config.yaml
d_mlp: 896
norm: "layernorm"
qk_norm: false
final_lr_fraction: 0.0
Each number is 500 + 25 x the weight over its row's rms, rounded and kept within 0 to 999. Layers, rows and columns count from 0. Numbers have three digits each. The size before them is the row's rms in percent of the matrix's.

# layer 5 MLP up, 896x224, rms 0.142, rows 194-256, columns 0-111
096:487516526501521518499490537517556505548563471483518507518501449509502503492504523484505514504525515472544494500505548527538486525523441547505500564513540522545496478462482460504503500491514484499497489524494510478492528464489484507501468472447503487507441472502480473496549469497492470514517509534473482530455499506512530520475465502475
104:502532472513538457537483495529527516453490511482527519485515536525500510519473519486537499479495527505454491500496479484507476508514464485489506511547513498546456512555478493512525540512487522500494497524453485484483507459506515492513499487465537454501513466474547483519507531508509520514521501533525466488494456468488481487478484535522
102:524523518499483482496528482470505470492472472496532533508529518476521508516481477539515519470540518493461508505441500491539477479538532524457427502509489445505469489497485528539496458504480490480515501512478518469476491512482451530548519489505476468488513530503518504518509481486508482507528525504511478513501507505524503488483514512476
103:470503488528539495521502559491499483477497518509489506480491491480497467553491465473499507496488485476524528479461527498505512506484486527502518522509502450478572558501520495543519503478463516510515517518559485512487482479517506474487535500533468455484492505496490481517508451504490506481495509451480481441479510516533526467534473484519
101:493472531521539461521498522492496488501484521505472515494509467493477473540483503511466510458462478517496480521491556535476525492497497514511508486483488490512512486502486454520499507518550461496541482469446527509512482475455522513564519557503460518531498482582521529507526462512480530519544516482535486537408514486467528509486514527497
101:516484522496494481493515471559496519468535518490521486501500538501554488429504463486507487542474523479495552528488472521490537463514502503470513467465509514501506540510523506495471499462492508501526530531487478513500482481476539509511498520520507511476487471499497501532535507503502466459453528512462496500474461520509497532559495513511
099:440520445505481514506483488501474482494516541494496481528524524494529541458528444499484483493562509498517510492499493536493508472518473462539494519500483537490489491505517517523504500485474519490537515514487474495472476499533496491457494503523524498527501459551539510543483506534466514547472468506514492485510458473494521486518526509474
100:507507498483521472492468507542525505484478540509484495437533490518501484488487556486475529557553510511510512485505498477487473515511499526470500515472554515508497481490510481529508508481501510495488514450430532518525552523502481511505520501486466509545493494548507568509560520493473490498489548567486513529486495495467508520501499528492
103:490488507483486507530464489492470526522493492488523519521478525502510492525541523487517566510490484539475524488566547484512495522529508489467505534487505574470549493483504461528485511520542487475495520486454499555489500509465490500501499518459489493531464491485515500516468526487487484501483534497496491507493501529441511497528532507495
107:504466469516513512513511532480513502511495476501471496498492538511530516518505479501439460508499507462530483495510455508462491494488462508501471498498470521497494462500497499491492552537499520487484521564506478522514507473518463502536506551539496540506526469507496449510514494490543479484515479533524522501486506473496500539501523544481
100:503535513518514484463522528491509461490502487486525523522526494464490508531483529468517409503496474523500532491483511496482493508540481495455516506506502464536497518491499501497562516495481526451540488497482473520474474534501508481511489479485521502487500534504501515493449511487486465489487522487488549490484468485522523513535496468523
112:467468458517516468492506480483514511524522502437550467477487513500477495522456535513505476524515480459527521490533479485506511535528500505517555511488480516531516508516489512511497504482496462496482469549463482500513489485515476438470510507500498485470506503533494532507466478507519524500502482498462529504504509517532528528518484474476
104:453485543552524489514486488472512540454525482531482490499490446505523539516546513499504471456490524512511478465501511520511471511457487490542473472509483520461484527477492502521488513520508496470519533492484491492502458521535488497505471492505528481460475511543533475519492482511519519518533524491545470470529564486490527468485474498499
104:513471482495472520551523500529504510515502495457494556480452512503506536535475532522506485497506490478481455504532512496449543498440481561494524461518503488473534532498500519501533494498500469513530468549524501530556527492488515490492492524515438471469526489431494501521534445530510509507541500487517551534516480549454496511483511556489
099:489537508545502470462446482494512500437463480500522506533548469516497484459505497491528498513493491523492514518491499503512473519504514521469495465496479517539560518485506477473477487471534497484480493509504465511544490524489527489495473471531533491530463535495506504517525483524478455480500496504481416512491508538467482506510563526443
100:457486515495509499536486529498491519543519473482507477461478489499525484508505505479501517504473479507513500485510475490479562497447482543496502501515486494474500500509470525470511473532533503554493533548487502499508511521505557466496504541487509520503494510523507479521525483514493535494484518502432499500507487552503496464480509494505
098:506475512507507496486502472504471506513512517494505507486538466523506500502489509492501510481505478521528493486488483482516559468531483495482470485532455509508526492490526473482461545496477507528493512516514497523533452522472457506492485430515482476486471479482495494455521524475472530502486481492541480471469501494529500539503519534508
099:446511488471556506525515512498522486519532475465499497489464520540528558453480493497541529540480502482532486497470527514454497500546490531483508498494502513551510482511509492541531509528514495498461488523510490473494490495514525494500530481522503492520535506492473465532526468541508486453489474443472493510486495521548485494479505511496
095:531479492508480489478519502505519511496500474531473509522483483551465509471538495493493479477526478499451527482480484447493479518503515477520524518508507509481484512487485529466451482495481558494493472533485498549521507495491515506538540467491484488474524504514487486510533490467508508476444501515530486425559458518501495471516481494502
105:498500513523473472497494518467520522509519487488511471504506480498491500537497525494495524475517446513526510523498442528482467515541519527480475507477496476512516489470438510482494510510488507501477504486508535502474434530476505498523485501504513549439483482521472528501525537485461546502513492519483497537454466499552471513535509458484
101:495513504472532529501461496515550477497500494503488468515543495487486499505488490502497539511524504535525496452507500537521533477506432489488529512517468543495491461509529529507526493556490499521429539518506487505467508473502467452528462485520437499539477521494468458519506512479507472488504485484483517474502445543510492487484467480475
105:533497505505515510492461492472456500479527496480466508498494517498496497456479455500556534501481473565483460547486530460514522472511533467492470455482499562521540514480529490526514492523533501490502514491498530496541484500480466493525484503506499504546454516482512492471512539490480539465520534493460503515470495487478474528436494515477
097:487519492517455484520516509480466500528543496476506527542473517494533512511506526491507483485500485533484486520486475480467507498472489490475499538454550532484499484513482472500463503519513522524505496504513494532505505515526574499478541522488474477470477484502517475518513493518488508521460478475474503487462459488540496483483472511493
096:489493490508474510508491470513491511480481511495446485487489521526489544483456503540532537465480488507490486497472459467485550506503491546538514542493492467480486533524508503506519528487491476515487493504495529481504546506562521520517530508466524515490531511509492479494526515467505534476483502491472493510487448495494498504510464475502
100:511507482509508514521510488523526483530542519508481506471527501498521496487468518509496532520511469456479492490524510469494498515495507420488501447518487508557495533475488528537489480451518457513476519477517503515492541508518504535497551492540492491527487501476527499490494494486540500501499533495492535515472518498546478491514418506487
095:494542496493458513494529486481509534479435470524473467507511470484505468499492512505483493554497458525531489496525479471549489457461523485519506498530482485476506496477460529525493517497548490476516543484491507494482501420503549498434501504531492491515539532487491514458508526537497503536501507475473509486508500505505488507543519530482
099:522515537516531470516561497520480535493495518491509522486526515491492501494496531493514525490479477507471493490499514531514523495556498527472490591475503531504517510444518505532521496513497479496476508491453523494498444544507530479512510451499508475502472495490504477504466488481497500485467509484530486535445513531524543547483497532441
098:491481501546529526471449495458432504498551524519508502525522488514503485477492504498509506479536490520528466483492490507546540505479482477417531456523480480558503534463497500478502475496464487505511533525444459494521494530476543477449504481489477491500531509470526484447487460508476488534494513467473502514509512491517505493525498486482
102:517492448483505478502531488527490507454490501501502488463498488514455542480491534480496504508487475529492527545487512512486522500506492513534522506422461507514469503464485528460454445513493485495470504485490463524519528494496511513470461495533453483477520527476550477490508503476480520549519481497481505515533492529494513543508450540459
096:508480518458508471540503468460524449454496520461477490500513513478457485532520507480459536507496498505530516507501507494505508497493515548470459475529512529488472504488504496493513534520514501540515456500473507526496576525455484500543490491499512496468511516465478528488494454505493514490488483491479487569544502491481515473516488472457
102:498514501504487481519520507522486533479521530494490495496498559499520519474485485508508520504461492497536483500477529513496538525514489504472499487510508463479477499499504474548517526507499490496485497521485467456503477493499488513558541504493489477491487533505491477575479509487488509455470500492496480459528490475456550478536506493510
097:517496530504545517529457484493515449532495462510499466469502453418476446521488516483517477468514519514510515507490499474514503493518454538483501515514503475514509540482512512481496477488515479495494560496493500528496491486517498523488493473504502479511482509507469508483511517486507494515508486517453541520493490518497487469496501497422
097:517502481530522514533457536486510483517531513473491504519518515469536489516529470527501471516463477495436529493515486480488522521484479498462498487485520504521529531532475478551477493514494451484508497495513488485532489488506460468518483526484516511509488487447532515517494509522545471472523483544496568492527513516519470480486514545463
105:464496471487508496507503540460461495480444481469538526536469484515514490521505485523492456520508519522514467523483523487475475464506487437508503517535490500455474458540513503499503502531496472486476489496492493494497528501515550475510516487530491470508535503537515486531492479518493545473469463509483510506551506520553516457546518525498
098:467525497516543514498494514475492476507462517477508496482539540515514453562521469484575492483477497502460510490493497488511450459452457479503507481457558537483486499482506497487500514506511495512501540518493440544502498500514493548518554505523525493510523539456529508520480521493454495487514507482503533490485515450471512473479481536502
099:435515459508507465499522522508528513494491535479503482486494499526486509509495467450565526486477519501523488503438508475530507506469535510500493504476495505511519495492501487527508537533474508472492469474538512506489552491484493490492513501510505460524537479449491489502524547509512507507484490512503515513518440504502535557486521505478
098:471511460486498515519501510488483545481492511509512460519527503508496516515527504519558524477495488471474477496494503495523544521477506513515460550486529541507525486485486512493487514533524502464488437493476536519453505440510490455496550476467461481486539483490502495557503496490565512506493487488466468533493499474503511501532546502490
091:489500474496497468540523531493503483434496473489514479526498478440493526537467536477467507474522492472495505512480484507526496512561520509505553490500533471500528472494515483501490528507518494466531464491511495528540522496511446517495490489487535421460533517470481477482496494503498502493501505510511472444484498551514510518524499543498
107:505493510492504490485475490527487518506537514490515505493441510521471534525446464473480535499533484472517465514485526522488536509503495482496504506478518533462524500484453505490495513524488503492497516503510490550503528539500515512482503487521490503495460536499504485524472486567481509453478476471513501532539563503471521429517476568485
094:530560530472537491496516499542515485473532497491501490498516469494535522510482525517499460502540482533473500537497487530501546499480496509525485527489506506499548504539495503525533530477507506496539499494436487479509509509502486491521443473509504503495451499456531495474487512515502539512508512507516535507499507517509508529493507492498
103:504531516508489493521486513494500523486525500487466537528480497430491517506541520529504474495438489511465438517538476477500498557546517488514515502501483508511486526533497507503461511499522489491482558514519516524458446536497484486537478491479503494466516506548535508525553493502510552494487482525466507474487535506510508455504443523478
099:458467526486491497485512501486512525511496516511470528478513515524524531511511500468511543491535535522541498447496525486492523504501514471544474496514459501543506454489471507521510505514522511529455525446526518511507480557520506472488448520477540462460518462518469485509474559483498499517511499503509521489500484492537475484536473499512
093:485494497513521528494479541523483487515478532528474501489505500512501483503488520487536520477483502475539530510525483479512514467509492506464475496513508540488479499476464501532473489454537523547504526523470471477509530494508551458474480496487488479475476474545470532510515462517482483425491526547458502473456538525540488486513540484504
104:526539476548496481489533477507513451499541559501489502564557487510478505453472528502559506455475488493507503464473506498521467502493502505462543518451526493494483467516509515496497488512468510531543519497459516518495499478537553495463558519491502492492504518470488512471516492474499549485468516472435509466496496512520504512503494497499
103:492488490476486523463517534501508439518495493478488531488475522504498541423503499517515524502490509466471528535467539487512506494506517463547539485446525517447490513499497478501497536506465472463493504510488500468542473520541456471501524504509504517470526498459558531539500459538554463495495469526497476475491462520499484507475474487504
108:532513452518470507549504492521540467490487504468583472493503485523475468501492505507463448499526470496483510521483478513545508486477493493509510481518464493504499513512499497502464476540510482482508464486531453465514500465498480485557524511499462516508471475522479498501511448502510550500509490493533496535464482533534502528478517502508
101:515471523506444492515500491483528520491520512514491488539444474544536529462512485521557542503521508516479508490546464532532502478517553487519476533515483482508482498478509467549499471496520528493499530529518463488507485476497504516523449513503478468484501512491529491463484489436462480512481493524536487507509471543542539519532487552483
099:525481506458521512513477469482445472488517505532527535487462490446461559517461475519492467496545479468496494492518484480471532504465496505546514469512520469497474492482500576492474495537483483455488526541539476492468518484503534520467515458511453492500488497507505470488485486489487530524476483486540468442496525556510507488545542462543
091:459509512505491543482541496506505508515483532450539515516495481456526453484479504533523473478494506509508498469548492482503531507539489510549514507489469498443492489556520513544485471508480527465520513557477511498475507435492511496503509463502523472465531465507474512513483486521489488502503544462495489447489514529541486482490491512471
105:523504496540452467510501500494513498473456472517507499533487518506501543464503527489487502508506491465534516500501518541506458488499482512462504541506484456492519503532462469501462516460522507513506489469485517497534488570512526497558548462459518497494500502501555517507487483536485506423562452525483488499508508471543513496496560459503
099:511512508540502484524488498473484490516502475536497510509439503518426508502537503553491519493494499525464525468523525491473488489521542486518498501476477512488486541510518489518457475489508450432477488529542513508463511535544591497525537485502478502500497472520527498536472490492529530520468499515528475524541499487490492509477488509449
100:492536474512485484535491451517506505545488497494469503471486508504506515508476533530472515521503547462492511494501500519533452486526516497477453490483512516477496510471500501534512536520465546452519524515463526486490491511476505533539482461486486528473488493526504534487489484483527497526488528502503487496483478494522521493556473559501
099:557535541486488474509527434559470484496456528509482470501500523486515523502522447479488537507500499500482537458459517498520518479520530498500504520514497461476466487455511479488484521519484438495494466477486449477534476501496501508535499519449494530485460514513498525474503497518487491490480491506540442514526468507521472507531515484528
088:507533495497487537538525493469521475503488509513519538525483486474496498467480489488506541536508521506504513520467496500469511478467482511502465529470509540481469469459479517503509489521527520496508498467510488503473542519482477488511465524567426521492531528528509525467502500502495510484477521493475519496478475491459464469509483484520
099:529502475519518504494541489461499525515501521462502486481496489520522538507475515487553489480499512539505513464517484491529504487470448488440471470537515471473495522555486484529546473475454473463509508507474517481474496521494522496501514476490498466519473516499500551470536539488497524549506499483585511440500517533510500490503532514523
102:501528516491533510546512513500500461468486532525530498433482507479515497535524453478484547477482565457499515546463561509496527528509502478506485504479504495516496478513557465475495498469469475427532528514473513537509491563516512530530492534503543482494474501521546471500481504504482479517495474522524494505518452521476489515513494542502
098:497494504505490496504505453470523545495497484514517490520498470491515515500506487522513478545497507511488494530519484515487443497555550533494473543520502502538517512498494527467499493507516465504511474487500529501478463494493495504515489507456489529461516537493486450504516542504458481508482495512430480510496473493518498492491482479469
102:541520499509502514536502505500473480500494530449505536511517442489488502514492502433497574499535492515415526498500488520499513510477456507511521470504492511525452524509540495492430518501507460462546517505534495487514517519503500494524486498528508499501487492537499493481520549461500511496482533508487514443544522505502480504464463445488
098:506508497538486498464511507525498453491499491518493575506486520463505458504462478533501472475463489486440431479503501568476479543498531512484504560544509518510524525489511530434527534499468517500493488507503480510480537461444441509523520486529491507490507464522503478498473557530492495516462463459485494521537509500504524463509516509544
095:522497509525519467497518532491540481488454524508507518502540511494521516508488495478495475509450479462514513507515573509519538510470492490536467484490455523531499490510484499482486533493522463534466502543450512472507469533460470488482513518496479442490520467486501496484477537483503542479541474504512488458541492486497512520473490529515
105:455487473524506497529523498506500509511510508484503485501550494450504498556485505551491525512511484528511481533511541445526497511540460464507504520531496443485491504499486460487505505477483473469457509501493516500482472506491487488471459497502479504449496516494452489523475484510506489530504533478477506492475529507479509494517489500492
095:490509476530480487543471506479466523490496489504543467470503536460556518541497519513518506520526509476494502486500478523515499477498484468450511482491481481517531522480518508545468508493513468493470524483496480506436479516496502532523520495516480491478515523494508521482534479488566490465544514491501548486494528465501460491537471513519
109:491494535497464510538502494498500541461506527475528518475492501492481518507513484552464502537501484486459515519506488490454454481482508520523504570485489522460489490481497469499492462477488506525524441497476511466514531486447488489496507513498479485464473484461497494518517498482500555499477508447512518511513514505477515490495483478497
# layer 5 MLP down (transposed), 896x224, rms 0.0706, rows 194-255, columns 0-111
097:545509461517512447505497510509459529556449493545542540497479496452470488500481494484510454513491474513449504504478499497484463546520509523518486502481514478478486487480508479527489498524489480502441465496510484518519490547508497533520552491500463519453535557522557519516531506515487500497490525481485477486479548511452527465508515502495
100:530481497497516526515495543464515482516520484497446511469468498490534516482507529532514527537495500527498538488519535480515529448505501496491488494461489492506508512488502533491484483488507504507494515499540526530521506510493465450499541518518510476489486510502500526492472481507507500499496488487497546542529488466550550523484485487515
097:514482533557495512504502516511484540507474481482543487509488494480485517490546561470516491496463466494485485470501513510484498522499519483518461487476514506509465509488542559545515474500505474546504472509482530486490497475497526490498517501525544480501526525474463523465529497482499480533479506506494501504485511537503489477472457501486
088:516486525481492489474490437516519499535500492507518488532516514506503480518503499508496485507496528498465521473527509499482487497530519540501518450469469513500450496515483516452485488476549510477501518530508521482525529503504487515489502508515500508489528494502458518525454556457493531520488517537551470570515505432477500507479534481498
107:538496518495530532467511512474519515485464470529459509456473500468511481496493502496480528477460528467533486487487510490481464463492498550500519513525518499503497477480539529500500483502515527525517529483478486525481503517465465504573473541575537475478494531530498513500480473526504518511490505492484517468520498479504488487513490473475
100:493505452493537478506480450476487475521518507549544533476495520536447500516536491449503511502487473498530473537540508499469500502463508469482486513561510483506485542460516477511493485547526529490510469434460502476514546517470520519493521491461482494549541484458491495517517458508497474520503511502505476526473489529467514504530448535513
090:488487493478511473518543496464491543525534489537513476483526509514509456543507494482507483498500491492520471509503477452534475506500499577505515485508502467541508492486519521502545498501541459470518484534502516521514534539505497509494482496483473536474484532495474532441458453516499482504513499469475542519460518507480492505480514492499
097:497531486505460520521550543471514479429524456480519483508491491483489533494470486539474526471496450490520548495477497576483518451499506453448539486501518488534493499490473482524507515505514503458463495474477433484521528501514503529486486520543527467520501479493498466526464501500560466492530529474494462520511493489464471532478472512524
097:477511499489520501486485504492519433511513526483507454507488512520505487490503504504519485509499518514523499454473505478494495473512576478490541521475507496462518536523510510463526539509479436514527514602524487506531522517487494493510524487484489478489523462467522513514476473463483489505510488524534528507502486530517466470454522521492
114:517512490481519513531512531497533517522508491543525499492517514502485517531473506537520514513489505479507519473486500500507518519474509538486453525491473455488516468492537491498484457519490528483538537540490468532505440510559554472511496511496473514528501502522489491537468479488497523468493512527525509456500461478505493482480469469472
103:450431510476468502550485491441493504518530537513523454491514506535464481514489470513485539498490493479487438512547489462532545476477530505512521509495490499522510486523495496526444490488486514512489516490534481458474528497507491508499432509500515534550477479499468523518511497475496494482517466465502478509511482486500534526516504489489
108:521493465509499509473468529485522501430504498502482549531525464538527514474462512475477494505484517480495477491480480488532525510464504448490462503510509493486512493478499478541510491563479529499510470513501527551499496511520500498498524551509429520513527539497551530490502468526463519449507462533510483528493472498482534481515505515483
104:549528493503505494486485488508494441471471514464542462531477529510512487482459487536504532492470481504491492485499547486531463490513481490498490513486479493517502457515462472525511486512463542499475482500498536488499509525539500538532493486509467466514466486562530494553477504520476503464529497456539510508510476549475505505492488516487
103:520519476531548517479453521475517476455498480489463506511526487465474458477501483523525564452507518514493502415479523508509504498494527524531505535568529450506510524471487495524489486490505500514521467566500512458483499504505490518514448483556523508522494474487461469521453496503552473482524497484492494512550501489488528515493529490520
094:483489508497542534527508495536474501464474466535485497432521521495503532491492525482504463507462484518497527501453518481494523490529504468499486518497515447527480465515534511509495504456493519519512533505475497505475499480488468535489537540471517497526534513470493461493506535501539519503499486530532497505542511537515426480474504484512
092:519526484528482469503503498504487500544532509500520492484512514509481534524501503516511488516525510503505488539485518491516505486501501504498489523512493498487495439483468529535458525504474481475510496586521526518534507512505427511462477497475487536526546510538498496533520457491522500499503509515510450459496522488486488548514518472479
096:500479517463508489500516461471489485517516479496498518480477501477504533499484475505501457463522530496459501511507501549491490461485508455488499510515458480510493450470498484445494502486482501492510519489472513500490539484541520544494552504475505516529472541499507508475515503530500480526482531520535485481501495511518478475551456474523
103:540490518514480510543500509500497463580562491449480508497479483511488499561509466497504520482517471492514498502473489485542522475518487482482515499517501477492491446492490537488510539519457457519477481541502468523525460506481507525483491487480480534530450513503466488495481488458473481500510519522480498513507533543541457483513505481501
096:493526527466493504448447508522499527507534494508513461525481519450519514484489496541512516489457518495559528481515539522492509478498454510479518500509520529531490414519477498490497496527533503493441524488490504463488511537484472492499470525501484486515480464509495468540535500505486529477512470483453486548481508480504521523499498538533
101:505457520519554492534458491572520470546514499508526489500530505507501545476511523500473507519470477479536506464479455524513502469505526534482432487462487517451515481485484507515506509491477521535519492497520540502503492458488534509514537467503503507533492480490507540494451477525501513505502482513491536525510502490521494475462488520479
096:555483501524524498529537501506486507479485499442487491501485509463523516493518513494519472537491486526511536508487474485484465484539503510504490533526504492527511519519511518479479482484509484514467497514486491520471486480511524528505487476462508488470500506508463495536486483543526513527512495524481501550436484502531491537544528535530
112:464545469511508477508501513504521498441499530497511455484511500520528510540501473482510537511505481463521471467496523503486510513483489512495539512482551512497489481443526499508485477545510500461494504487487472464560524512531510487529527515519477549519497502435512494512501480484539494478515499536551510495529470494501480505509533479521
096:526507488499474526529499505494531495576538472493464485487512491478538554517530509493486470489527479518514557493505473525499443470421498522509513507498487505499503500483459430467503516484483509495508496527498526455495498490510506476501554515542511502503494459541485516492481468475543500494504489528523449471543493532530508512452507520500
096:527492482535569523509454490542510474572494484482526473491456546530492484501486513470489492505528507493510516528449490507519505502472516515467488518477498493528503499501475493515486501474518488482485492520498485512454528555508491538498478488482467465471491496464506517484468505554502514509484471495518489525480543473505512496533547531511
103:470520531481480495471480476507484529450497500486507495513497472469509512502531513514515525535492464478463493455485529544442519497555473472498506588473481482499490489457493530512496495488536504536499499483471465471494515501493473498456494450508507500464549508540481516463524491493502492543475468489504484508494507545532528465518548515500
088:497479474501568498485515489509505505540496496517496515533480505493489526501497515492509498449492538421505549517506489484490461549502530516509489556498470507498488505527540546501523467508509462477509477407524515478486503484537508488477518536481459496485512484502480465502469484548490574516527513495471488508504507535501493498492501506505
103:478519472545479522528502486477497491614505511569519466490521505533506498541515487518500518492524502545508478511509489490540517491536467514505489478481505447489467488531503505501514495492487487488481521466509483505501504492467509574529515538476538518541526500525473488500486533467513508519505478517458504500517528458494500504511486484498
097:534536477530463517518482474535486509551502503494481472482514457460486477463507507461514520537463488527460518503460469504453509487520480495490506530525454486467488458488454495446526532466493498475521492529504512543483513500557500459499487514504511533498509487497474492515492503488479524501519516493545468518493488514559517483466529491492
099:523462485505493528498503511514474505469471496523554536525520461493489507521506514522492503491487507527503465486476479508511512498509457463494479525496502500488517468498490492524500504527561477539468459534490531488492478492487511523520479517521505489499496508533534465520529520513493473499509453503474559508507506485517506475481479503466
092:501484466508468518465524476530516522501486495501492462496509520489501509442501490509507493512489474527515555495493549478523480475513503527512499510512508478476494468481489491460493499534500492541525525547513489496475532521470512508482550437489546516506511516497514541430509512552510501496485494492544467505480515489502443488511488473554
103:537471513531463520500537504512469502477505499515490488468480508496484458493528523483519465492523508493526525486445464509487506490504528443512480533526471520521481497473520508513530489523494535491501524473515547522444510512473553534479510483493540490502491492483492464459501456522532479566476510491485517511488510473511479531503486488484
094:494525491515459508485518575524496501495485495544538502498463518555485542494488480526428485503479481491531494506518538489521528505526481492499476507485492536497514481490487462493464490504511539505469466469516501473467518486511489543524497461523511508502510500528518485494448467491532524495458531457514523529500491514516496533568555517527
097:492513474532512504465481476505518532486489532479524476530472452474467494517519536534500504495510477516506518486449529497532523519495482503515548504523477469492505496477520505548501492488526499516472519486471513511513499530498487506483500477463494538504496497474498534495516501492507524463460477508504511531514453523540440450474521495549
109:485496475530504570492504478520494499487506543545497564464557473481532531476517494512480467506500487505470485497509522514512464533455476459466514570507505456465513498509515499473502485508509507523489507443467507465460487488503515490514499481511477464492512501498473509482475460536508500499475537495485453465449544494482460484502471477516
098:530499513501481478507525475521567585464487436467499519547509441505494489448514499449515516553503482474502511461521494500490520493526506498507528490505506492501484490505529522509494483518521451467495481475506516456453490480509511508500497536504493515490534489550492472462503488471516497519507454509536516515453484517522485495519505488486
098:505476504527495463532455486472431513534540539480501490510483451511481504536513492513489466473482504517489502513529441492453530490532487516484424552539496482476554475481505491487522519470500479526499498494504509481531483510543486512481533531455535524496526491456512484487520508507476502545493513464482514467509501531478513502492512467489
095:499499536502516423510523550510490433473506512500470517475529445499512512469480539514446506550517479532484504509477485520536521473469485546547472501502479503440488498533536487532541534434531496475490499528511449508498495548504480501536460513485494487463466495504487539464513496474531490523493539474489477516508535480511494482514510522449
087:508515476524491516472532450448509523502503524450482495470483492516519489525489483523546494506509485496546499499468524474495568499500421478453498496490481486524482512496525500537469464483533464540510524481497477486522529517475521476503517519525489505545465509501480512528506524471517504496470490546481505531535526440533489472510495494494
105:471447473562528509502509476475483511447493534476505468486558479499463489475527512505532521534489522506529529563513486440455517518542487490524542525444514469517483498486464528497508496447528491514556516513520474530525468502497463494511569522490496510496504463485484467489493470527515507510558495503484460489515469490537463526504507483482
084:492522507498501500471550504482504490447536492506529485488498508494467484500495550526510442483547514539479534524534492500490501492464525494513496518535538509490482514535506530514517509497479464532489487490485525478511494491527503507489383458500527518498489473448498479519469512490508500515470479511479524502491480506504541505479495507461
105:467483468479526537437523477507477506472530469502459499514445480484523464496488467462503521518521465464475512552492491523531532485497498510488556495529491490466498512477506545512496463510520506492474463480477526482477516472465423477500503511530473532504461469485502525500456473526471522524478516475476486498525476485519480499540541488478
098:512555479498526488528483502458477500488504537486490480455539501535495526513503499464534548516515483502508528491529529521477476535537524503481501535467463500480484464497500455512518475493484517478512447467501517518516468490475465458537515500518469542459518437503457514510465528492485479516475496498503448531491534517497519472533513508468
090:463485426497489502511545516488548481545517503524571480474438521509509499494501485498481476513565509486505489476484506472487492502507506503476518517469475533471490498545515558544504506503489477486495513498539494516534542483495508492480492512538525505535558481505480483486450453498544493512549500461502490457538507486480541545494498496507
101:481505495492532499516523537521482524528504486491490515528475494505544487456486497516490505514460489524454502526497475532500485473488495491533533513509461518504529484491483489436460510510542503459517507507494475541482490512544485507478507493518515515497495504491456464463478448545505515496472504508538556485527471543491538498475503498471
101:477500514512520438547512482501551521491499537553469516514536428474505491515501495510491502464516449517536482472478500491490528512454494519463509509572476480498494526494516511491446456523531510506537485469487472506502490524481528513529467471462489468534515497496496489439502482514498496487492543479534497502523500521495454509489491510502
110:492516476480509537534514502472519508493443485497503535473469510494487456494529501515486521518518478432502492496526469520521494527524529536528511479456474569497534475517526492450520489483490480519470548495476501538517541508528486511507500479493485463495522503454510519480483500516519512501469511543510492510507533525456529500473549497503
094:493487497492525488484530518512472498512502508528523506492510513511483481485469508507486499471540483463499496510488518504499541536456486518499500479509495566484546477478477491477539536512488509564490481520527531554482540500483479480490472498509524516520508478568463502549486503517535490498486525478478468491480473477498491468469470445506
101:470552519493495524462486513471538538477459496529520473492502499501438517541506498520487509505490537507511516474520514498491445517489479470507475477499545509518505518524502479493483492481506479537493503471472479491514474468474491477503480487497440459462505523549546513506497502530546481478500475498512513506532496501465526479455556498489
086:510509520474510487489450500532534512500508499563508445487476515498465522458495486449488532487538490497516520533477444543517456513495481500517503486524488514526472495466481499468514510521541470472491461495520494473480482535488460527510526503486495520527467484506573509546536487466526497493496501517521516484507541475475505521492500494500
110:513520470518494460465532503453451509528544525511481491535447447522516499495552524501499486504518509489474519452514506505495496516481477475533544466515526523481554502522507497540511507531501485501465460504478490498471471505489522479502535503517497512510478492515497542513482530521511440470515500488482459464520473501530499505531514518502
101:498555506505485500512480525516492501544493501533527532487503494507510507514488519466511494477492478496502507507477509473456498467495453500480523477483503472525516491487507503507507556503469485513490532557468505490498491514512504509500466475473530464466483485510490494534498484468489522451462485493538565438505532466503519487523480494510
102:477546512540491495492447505459525472489462516487550505482489538504524516516467498498510485526493495529498528528498480473503512509524494472512537472491518457526501503529482471480493530505542510517479448527482505470508491489460508543520503473509487497513536503483515473458514486474549525518481500489451472518491510513477502475437501468505
094:497520529516513521485502496510495559493488491508522457470456539463476455474483503499494433482504502492488520511499558453525495528508494478495517500491511504458507497498514523483488490444480506479543501534466500513495532532507519527513512510415461499509507504516459476474490479526546537524512492503546461520486479496494484535518544509508
092:540448489527441492537504481531480507525492557493501474479550504525482503460515519478495494462500546511517490500500534526481496506526514469513490511520543502495450497485491471520509515502476477445486489484503528504494495546482510459476512541497527491527515483485507469475471497513508503514464450515510458499497519508543526515494488479554
092:490503576497462498488479482507538513510489486551469502491463529457491471533516501476545510482513501476475434496501486501474534502490519481504485512489486516516479529511546478436454474524493497466495506479488512513520526496506520488494507503497509461442535551555520514492481461494530480497498514494517480491516557509449517512512469464510
100:522497520512517499474531524515501493545477503494502497524514582522517540492518501498447489517454493538489477488497524500556496524503494468491525536507534526494527430471526516488481530523514472504475468469481517531490481491510511500487498488460474491463485472528540465509479471516495514487512511482521511558533539526444512506497472492564
096:485496537470499513550507452531508498516474504514496523539487498546472513496515514517469495524496526481474486501545531495532545518519518474479474463445480491513487506541492510469490463487484478496510501500479500477508440483522469490540525486486485546481491505522536497532516509489522548493521491511458455525520519469476485470510499489483
097:521459487506471540476476499492479482524515517490482462498498497504525510476495491490526556456483533506497503525510484539454483512553473497543511492498552485484497494435531489460488522484502478514540486521508517509488562447491509489494520459554509497479534512492498485477476497501513514514496482483510526488509533467476450545465455495505
093:491494539490505458455490505485529489508511475542450471572511492516495523505488484474492500529497477530490483514471494505482493519488497495506494482526507509504503487475525525548493503489494511523499519486510461470554503499536471512459527552471501488473485501508462509482488516531521494494532548515511479529455483527455551533476491502519
095:483498493509513531489487508476485524475533520495490484491486571436478531457554482524540501508505488496542498480544475515499498514480505474510508455503517515483523477537491513522489513515466467457493490527497522513539520504478562517480483498491496506503488503528505496509538509511506477530514525508487489537507518503479515466546514461449
107:511524523473493483480516498504483499508474482465493528492486523479536494471535497493544503535509511505530506507493494465487496528513494484543493506500483499463528516498523503494543483484485437513484510466500525486484535448503527499517470478499473463471483538482526477486551519460514539473467460511518522517518473479510444499472472475494
100:530519451490494545529563490512497538512501500487525493468483510473506491477521486475487528479464531500497494499477537494477499493507501517505513536515498502494505502506533487492531515491462476542500494476495464481537504510535546475453520497456488496490492514494472519481468510481463495495496488508488532513513474524541471503457545511474